From a checkpoint of a small transformer trained on Wikipedia.
Architecture: LayerNorm before each block, learned positions, no biases in attention or MLP, tied embeddings.
Training: 88M tokens, 5363 steps.
Each number is 128 + 24 x the weight over its row's rms, rounded and kept within 0 to 255. Layers, rows and columns count from 0. The size above them is the row's rms in percent of the matrix's.

# layer 2 attention key, 128x128, rms 0.0789, rows 0-24, columns 0-127
size [106 106 104 112 109 105 113 119  99 108  99 105  96 101  94 103  99  96  97 106 103  91 106  93 112]
[[137  92 156 126 122 135 121 128 158  92 104 140 154 145 130 107 143 128 128 144 133 170 114 124 148  86 108 152 191 130 118 125 161 128 104 125 135 132 128 105 124 185 144 180 112 157 172 128  80 137  94 150 156 119  77 103 124 126 112  83 138 104 134 150 140 145 118 108 153  91 117 148 139 103 166 153 136  86 142 137 122 128 129 117 132 118 135 165 153 146  97 116  73 135 109 141 124 134 123 113 118 134 114 122  91 185 132 102 126  64 100 144 105 145 119 130 145 129 114 111 131 138 175 163  88 123 159 127]
 [141 128 149 132 148 117 152 143 118 160 135 145 131 167 129 110  94 120  97 131  72 186 112 117 120 121 145 120 128 136  91 135 142 133 100 156 133 108 149 129 148 105 156 125 132 102 113 132 158 129 143 137 153 129  79  83 116 167 110 178 118  83 140 134 121 101 112 117 147 100 142 119 160 147 140 103 105 155  91  94 130  64 124 124 132 125 177 120  88 106 156 131 119 107 135 112 129 151 165 104 164 100 120 132 133 164 152 113 160 115  82 113 107 144 130 136 123 156 101 105 114  94 153 127 160 138 144 193]
 [134 179 110 123  88 150 135 116 135 123 157 138 150 132 108 106 123 157 134 163 105 182 132 106  82 125 132 133 124 143 119 125 153 135 106 134 160 119 116 133 123 144 137  59 124 131 154 160 168 138 115 137 111 118 140 152 169 141 150 122 156  93 162 106 145 137 140 119 140  97  95 125 143 143  98 183  89 144 144 130 136 114 109 108 122  88 115 107 112 134 136 162  72 118 158 127 118 115 126  90 131 113 191 136  82 138  85  95  95 143 114 168 138 145 107  96  90 128 115 123 151 110 132 153 141 116 141 160]
 [106 148 124 154 127 136 107 114 128 102 125  94 101 103 117 129 135 149 124 107 165  68 130 140 158  71 126 150 144 122 123  90 163 135 149 132 125 127 174 103 126 149 142 144 185 118 108 130 160 131 141 159 125 112 129 151 135 140 140 116 131 123 131 136 106 183 141 136  98 110 151 198 105 142 132 150 124 125 108 173 136 121 141 119 127 140 115 103 110 151 134 109 142 155 131 106 123 128 118 134 147 119 158 108 166  98 121 132 139 115 108 130 195  74 176  86 120 142 112  89 113 132 132  79 106 120 135  72]
 [117 127 126 156 111 134 135  60 148 147 131 124 146  79 128 148 181 121 113 142  92 136 124 139 102  81 131 154 158 134 143 110 133 119 152  63 131 121 143 157 157 105 149 119 119  87 131 130  47 145 126 160 159 102 161 111 153  98 143 111 108 114 110 139 136 107 158  99 127 130 124 160 106 143 158 118 157 151 114 109 123 121  84 119 143 148 164 126 119 117 161 111 136 117 144 137 154 174 132 108 132 123 141 117 112 172 141 123 125 116 104  99  90 131 136 150  94  98 132  89 142 126 136 165 169 135 101 132]
 [ 76 134 138 139 134 121 104 108 173 120 115 142 105 119 116 108 124 100 152 150 107 138 103 149 133 138 106 132 161 122 128 154 161 142 151 165 162 130 128 104  96 112 152 150 135 158 110 149 166 116 125 127 133 139 149 184  95 174 100 115 149 120 126 108 102 137 123 105 168  78 110 129 121 139  97 149 112 145 127 103  90 138 116 107 107 116 140  62 148 163 148 136 124 139 142 157 162 132  99 104 150 103 129 123 142 122  73 179 116 105 137 131 143 121  92 106 148 145  87 171 109 123 103 117 135 171  95  95]
 [145 123 104 112  94 115  88 124 145 100  95  89 135 137 153 138 112 137 101 121 188 125 153 170 123 147 119 113 167  81 135 135 148 139 170 135 101 127  91 116  88 107 107 142 122 162 181 118 130 144 165  87 144 111 127 155 102 167 151 145 119 129 139 134  89 167 138 156 135 160  90 117 135 101 128 157  90 104 136 142  92 155 132 120 118 160 124 126 130 151 118 101 145 142 131 104 142  71 122 162 113 136 118  95 136 164 110 168 133 136 135  96 131 107 105 153 111 100 148 116 109 156 153 137 106 158 101 106]
 [135 107 140 126 109 127 135 143  97 109 145 131 154 114 118 110 143 113 173  99 139 195  85 141 134 138 120 116 141 106 116  98 108 122 163 163  91 142 140  97 188 142 125 149 121 120 127 157 103  99 138 120 146  88 120  91  89 157 148 168 152 162 119 138 117 159 122 165 124 125 139 152 159 109 143 115 122 126 142 100 130 136 131 176 126 174 117  91 157 148 127 120 114  94 129 135 155 106 100 114 117 147 110 170 100 184  97 122 112 122  97 133  72 149 121 147 135 125 141 104 119 116 100 171 119 126 127  82]
 [122  98 146  98 104  84 112 131 149 143 172 136 168 101  98 160 158 133  71 154 128 125 137 112 123 122  96 118  92 114 157 113 151 151 128 170 103 138 141 173 156 114 111 127 114 133 123  97 198 187  88 122 118 139  96 131 160 129 116 122 129 122 150 121  74 136 117 157 113 131  90 127 109 136 120 120 133 137 114 173 139 100 139 113 156 131  92 122 145 100  89 110 111 154 113 162 163 131 112 168 160 155  78 150  98 157 130 127 111 127 163 122 147 119 115 112 126 123 168 128 123 140 132 139 128 109 134 113]
 [113 131 128 144 111 145 146 146  95  90 140  91 120 185 104 125 156 124 180 104 145 109 152 155 170 103 115 115 124 115 172 149 151 150 132 150 120 102 129 112 135 121 133 114 107 113 131 122  92 127 104 106  99 165 161 116 101 128 117  88 129 156 149 131 169  96 146 119 155 135 101 105 136 139 171 173 100 156  82 150 102  83 157 165 136 118 105 107 138 157 116 153  98  91 129 150  81 104 118 132 143 134 123 126 137 130 104 128 137 106 155 152 145 112 131 107 153 167 137 113 123 142 131 141 159 139  67  95]
 [134 174 102 162 145 143 112  83 132 131 137 128 135 143 158 134 122 192 103 152 103 134 123 137 133 147 153 109 124 131  82 139 120 125 133 150 137 150 178  70 137  93 127 117 162 121 162 144 119  88 115 141 103 137 161 135 136  94 101 144  65 130 107 148 120 130 132 161 118 145 128  67  97 106  91 146 110 137 119 110 152  86 126 121 117 162 140 109 142 185  86 135 138 123 111 128 148 106 138 147 124 148 147 131 141 125 169 109 110 140 126 136 145 125 165 126  94 160  86 117  87 141 125 105 119 129 168 135]
 [120 195 151 130 112 150 147 123 115  90 142  90 134 119 114 125 179 108 132 124 154 113  98 188 140 108 120 135 104 127 106 130 101 158 122 157 125  85 142 108 138 135 193 105 145 134 167 117 109 149 126 132 120 133 175 114 130 110 151  86 140 122 139 144 105 140 155 162  59 102 127 121  74 149 131 121  73 120 127 136 114  99 172 102 108 117 137 101 135  98 132 142 130 132 114 122 145 112 130 126 110 149 165 120 160 149 159 123 138 163 121 114 145 123 108 146 144 102 132 143 162 128 124 126 127 116 163  75]
 [123 127 146 130 137 122 132 102 142 127  92 111 119 135 144 143 106 160 110 117 155 118 153 145 141 102  78 141 111 137 119 127 158 143 168 120 125 123 175 103 130 100 169 122 175  98  69 165 127 153 133 135 124 150 102 143 130 119 125 122 100 121 131  99 121 111 127  96 165 159 123  89 156 174 121 141 178 125 178  81  86 102 168 166 115 122 153 118 125 110 150 123 118 141 162 132 129 119 137 148 109 121 108  97 151 120 135  97 130 142  98 111 139 108 127 125 103 153 170 175 134 113  57 132 151 159 142 142]
 [ 86 115 114 126 139 126 139 160  85  87 140 172 147 136 119 108 108 117 118 121 155 198 109 144 122  94 116 150 123 119 139 128 141 134 129 116 121 129 190 180 126 135 108 143 132 105 101 142 130 109 131 130 120 104 112 153 137 132 126 137 144 140 137 158 123 169 151 146  95 142 135 148 114 177 181 117 135 167 140 136 118 110 143 142  94  91 131 155 126 142 118  89  93 121 152 122 123  82 123  85 112 130 172 113 153 146  98 172 114 154 123 102 122  87 131 139 136  97 128 124 141 137 133 130 144 113  43 130]
 [149 179 120 114 160 157 130  78  96 155 142 167 145  95 148  94 164 145 155 110 121 150 151  88 122 119 110 100 134  75 134 156 119 128 104 145 110 119  81 161  93 130 119 131 125 125 118 140  77 104 110 158 151 155 110 101 148 127 149 118 150 173 123 184 108 123 130 109 118 150 135 108 116 123  84  75 137 119 120 177  93 176 125 154 145 145 120 143 174 117 132 116 119 102 129 125 111 121 141 149 147 121 107 152 139 106 133  96 110 103 117 134  93 157 162 166 105 144 122 117 159 147 132 138 123 127 147 129]
 [ 73 143 104 127  94 129 117 125  88 166 136 138  64 129 146 121 154 136 114 132 153  96 153 113 141 107 153 140 114 116 130 141 100 156 130  97 118 133 163  95 123 135 122 102 100 123 153 156 150 157 142 115  80  92 121 158 127 123 105 113 149 118 153 163 128 133 133 179 136 140 114 128 144 106 147 124 156 128 113  75 137 146 104 146 119  87 158 145 101 167 133 132 119 135 103 143 110 113 118  62 160 141 113 164 139 148 146 176 120 125 144 151 153 146 134 153 101  94  78 125 105 110 130 146 121 116 189 127]
 [151 121 105 110 123 135 105 145 143 103 181 145 165 148 124 125 142 153 112 108  97 126 160 144 119 116 113 111 158  96 138 135 158 162 126 135  90 142 143 100  47 105 109 115 132 149 112  91 183 132 115 144 130  83 126 132 133 109 106 142 156 144 136 125  97 130 139 129 163 122 149 151 102 106 137 124 114 109 120 166 152 141 133 159 111 115 103 125 142  62 156 110 117 111  93 137 117 119 101 171  82  84 143 134 135 119 109 148 121 111 181 119 158  98 113 161 131 142  83 170 118 133 130 126 126 125 139 167]
 [150 117  92 111 157 125 100 108 114 151 131 163 133 105 157 140 148 174 168 116 154 134 131 169 126 147  35 122 102 112 135 134 102 132 194 110 169 134 164 164 146 136 144 130 127 140 117 118 116 117 107 147 116  94 131 133 139 140 141 100  95 126  92 143 131  89 145 140  94 120 110 138 126  97 146 101 127  93 111 115 106 146 149 137 107 120 177 139 106 109 125 138  95 119 156  99 117 135 134 139 137 136 109 109 158 118 166 117 147 113 167 125 153 128 149 109 167 138 163 110 125 117  91 159 180  91 134 131]
 [ 81 140 107 141  99 138 119 178 128  85 111 160 143 146 124 115 148  90 137 144 116 134 102 161 138 178 132 160 127 142 157  99 146 145  55  85 137 121 150 139 118 116 156 126 192 146 165 133  92 159 145 118 110 139 126 142 103 117  98 135 113 142 161 185 111 148 134 122 126  96 129 146 132 134 125  98 104 159 148 134 115 163 112  93 128 150 100 124 128 125 101 111 108 107 187 136  92 103 136 101 176 103 125 136 141 135 134 138  84 112 120 101 147 138 101 142 152  96 121 106 140 125 120 105 118 108 120 137]
 [155 128 164 127 118 103 144 107 103 112 142 100  96 126 120 140 136 157 175 136 175 117 102  65 154 144 160 133 159 142 107 146 173 122  96 157 102 125 121 134 116 115 174 150 100 137 136 138 115 123 162 140 108 115 149 143  91 153 123 122 118 162 143 112 103 124  78 149 188 131 134 149 107 148  73 169 100 143 108 113 115 136 113 137 145 146 132 132 121  94  87 137 118  99 134 144 109 160  68 129 112 117 144 122 100 125 138 139  91 112 143 154 168 122  97 146 127 140  76 120 136 107 136 121 129 163 118 102]
 [137 147 100 140 103  91 137 147 135 114 116 118 148 120 127 119 154 129 118 137 139 132 133 140 148  90 177 148 108  98 119 109 150 139 128 108 155 139 125 121 141  89 125  95 150  85 152 125 148 142 104 168 163 117 133  77 137 121 122 106 152 123 130 124 130 100 110 140 109 147 152 101 119 106 142 113 144 170 138 154 118 140 134 100 111 111 142 126 125 138 171 125 131 110 162 101 145 117 120 103 129 114 107 100 108 104  92 120 141 123  59 146  84 125 126  95 160 131  92 116 228  94 159 134 127 155 147 189]
 [108 124 122 136 131 136 105 134 184 138 167 126 172 151 119 144 151 121  95 153 107 155 107 119  87 130 131 144 151 160 132 149 151 134 136 122 156 138 114 119 171 137 121 160  91 107 109 156 131 116 104 152  79 100 145 169 139 116 175 199  84 103 113 114 130 127 123 125 150 153 154 121 131 101 135 121 175 149 134 115  95  76 153 128 119  68 118 134 117 114 115 139 136  92  85 155 110 150 118 134 131 130 132 128  82 143 107 120  90  94 109 109 119 136 134  88 137  82 114 141 161 132 133 120 141 145  98 138]
 [136  81  99 155 130 125 140 136 148 132 144 130 121 115 106 113 109 167 109 127 108 142 124 141 159 150 166 118 112 172 195  95 102 106 150 127 140 153 137 101 164  80 152 101 113  98  79 144 116 145 122  99 127 174 147 140 151 127  82 151 161 124 143 115 110 129  84 163 109 147  80 149 155 127 121 118 112 117 149 167  89 136 126  98 132 132 107 133 132  97 120 129 118 127 107 147 189 146 149 140 157 102 109  91 127  94 130 107 131 149 155 108 142 131 101 148 120 135  96 127  98 125 156 182 128 125 142 109]
 [ 92 118 172 100 164 141 159 173 133 123 132 164 166 167 118 140 116 151 136 125 116 146 118  88 144 109 116 132 114 130 112 154  95 145 193 139 102 129  87 141 143 130 147 139 132 144 122 103 135 133 151 107 100 161 136 109 132 108 112  96 175 111 134 119 125 117 127 121  87 115 130 105 164  91 108 146 148 136 130  96  94  98 149 117 117 134 139 137 102 104 109  92 113 115 168 151 135 137 106  97 153 116 131 109 128 138 142 142 190 109 125 160  95 102 108 158 141  92 119 160 156 144  69 146  87  90 122 137]
 [147 141 163 106 104 143 129 121 134 104  70  62 125 121 108 151  54 119 147 158 131 188 155 158 118 128 101 154 132 137 121 151  90 162  86 111 137 127  85  98 135 137  92 171 109 163 130 101 137 139 113 167 157 128 135 108  73 126 145 142 143 140 132  83 132 117 129 157 149 125 122 102 138 122 115  99 138  99  84 115 159 152 116 139 102 156 115 134 138 134 148 124 117 114 136 120 109 147 137 109 171 142 136 125 101 162 122 118 126 116  99 102 140 132 121 124 165 104 139 144 118 117 183 157 128 136 145 119]]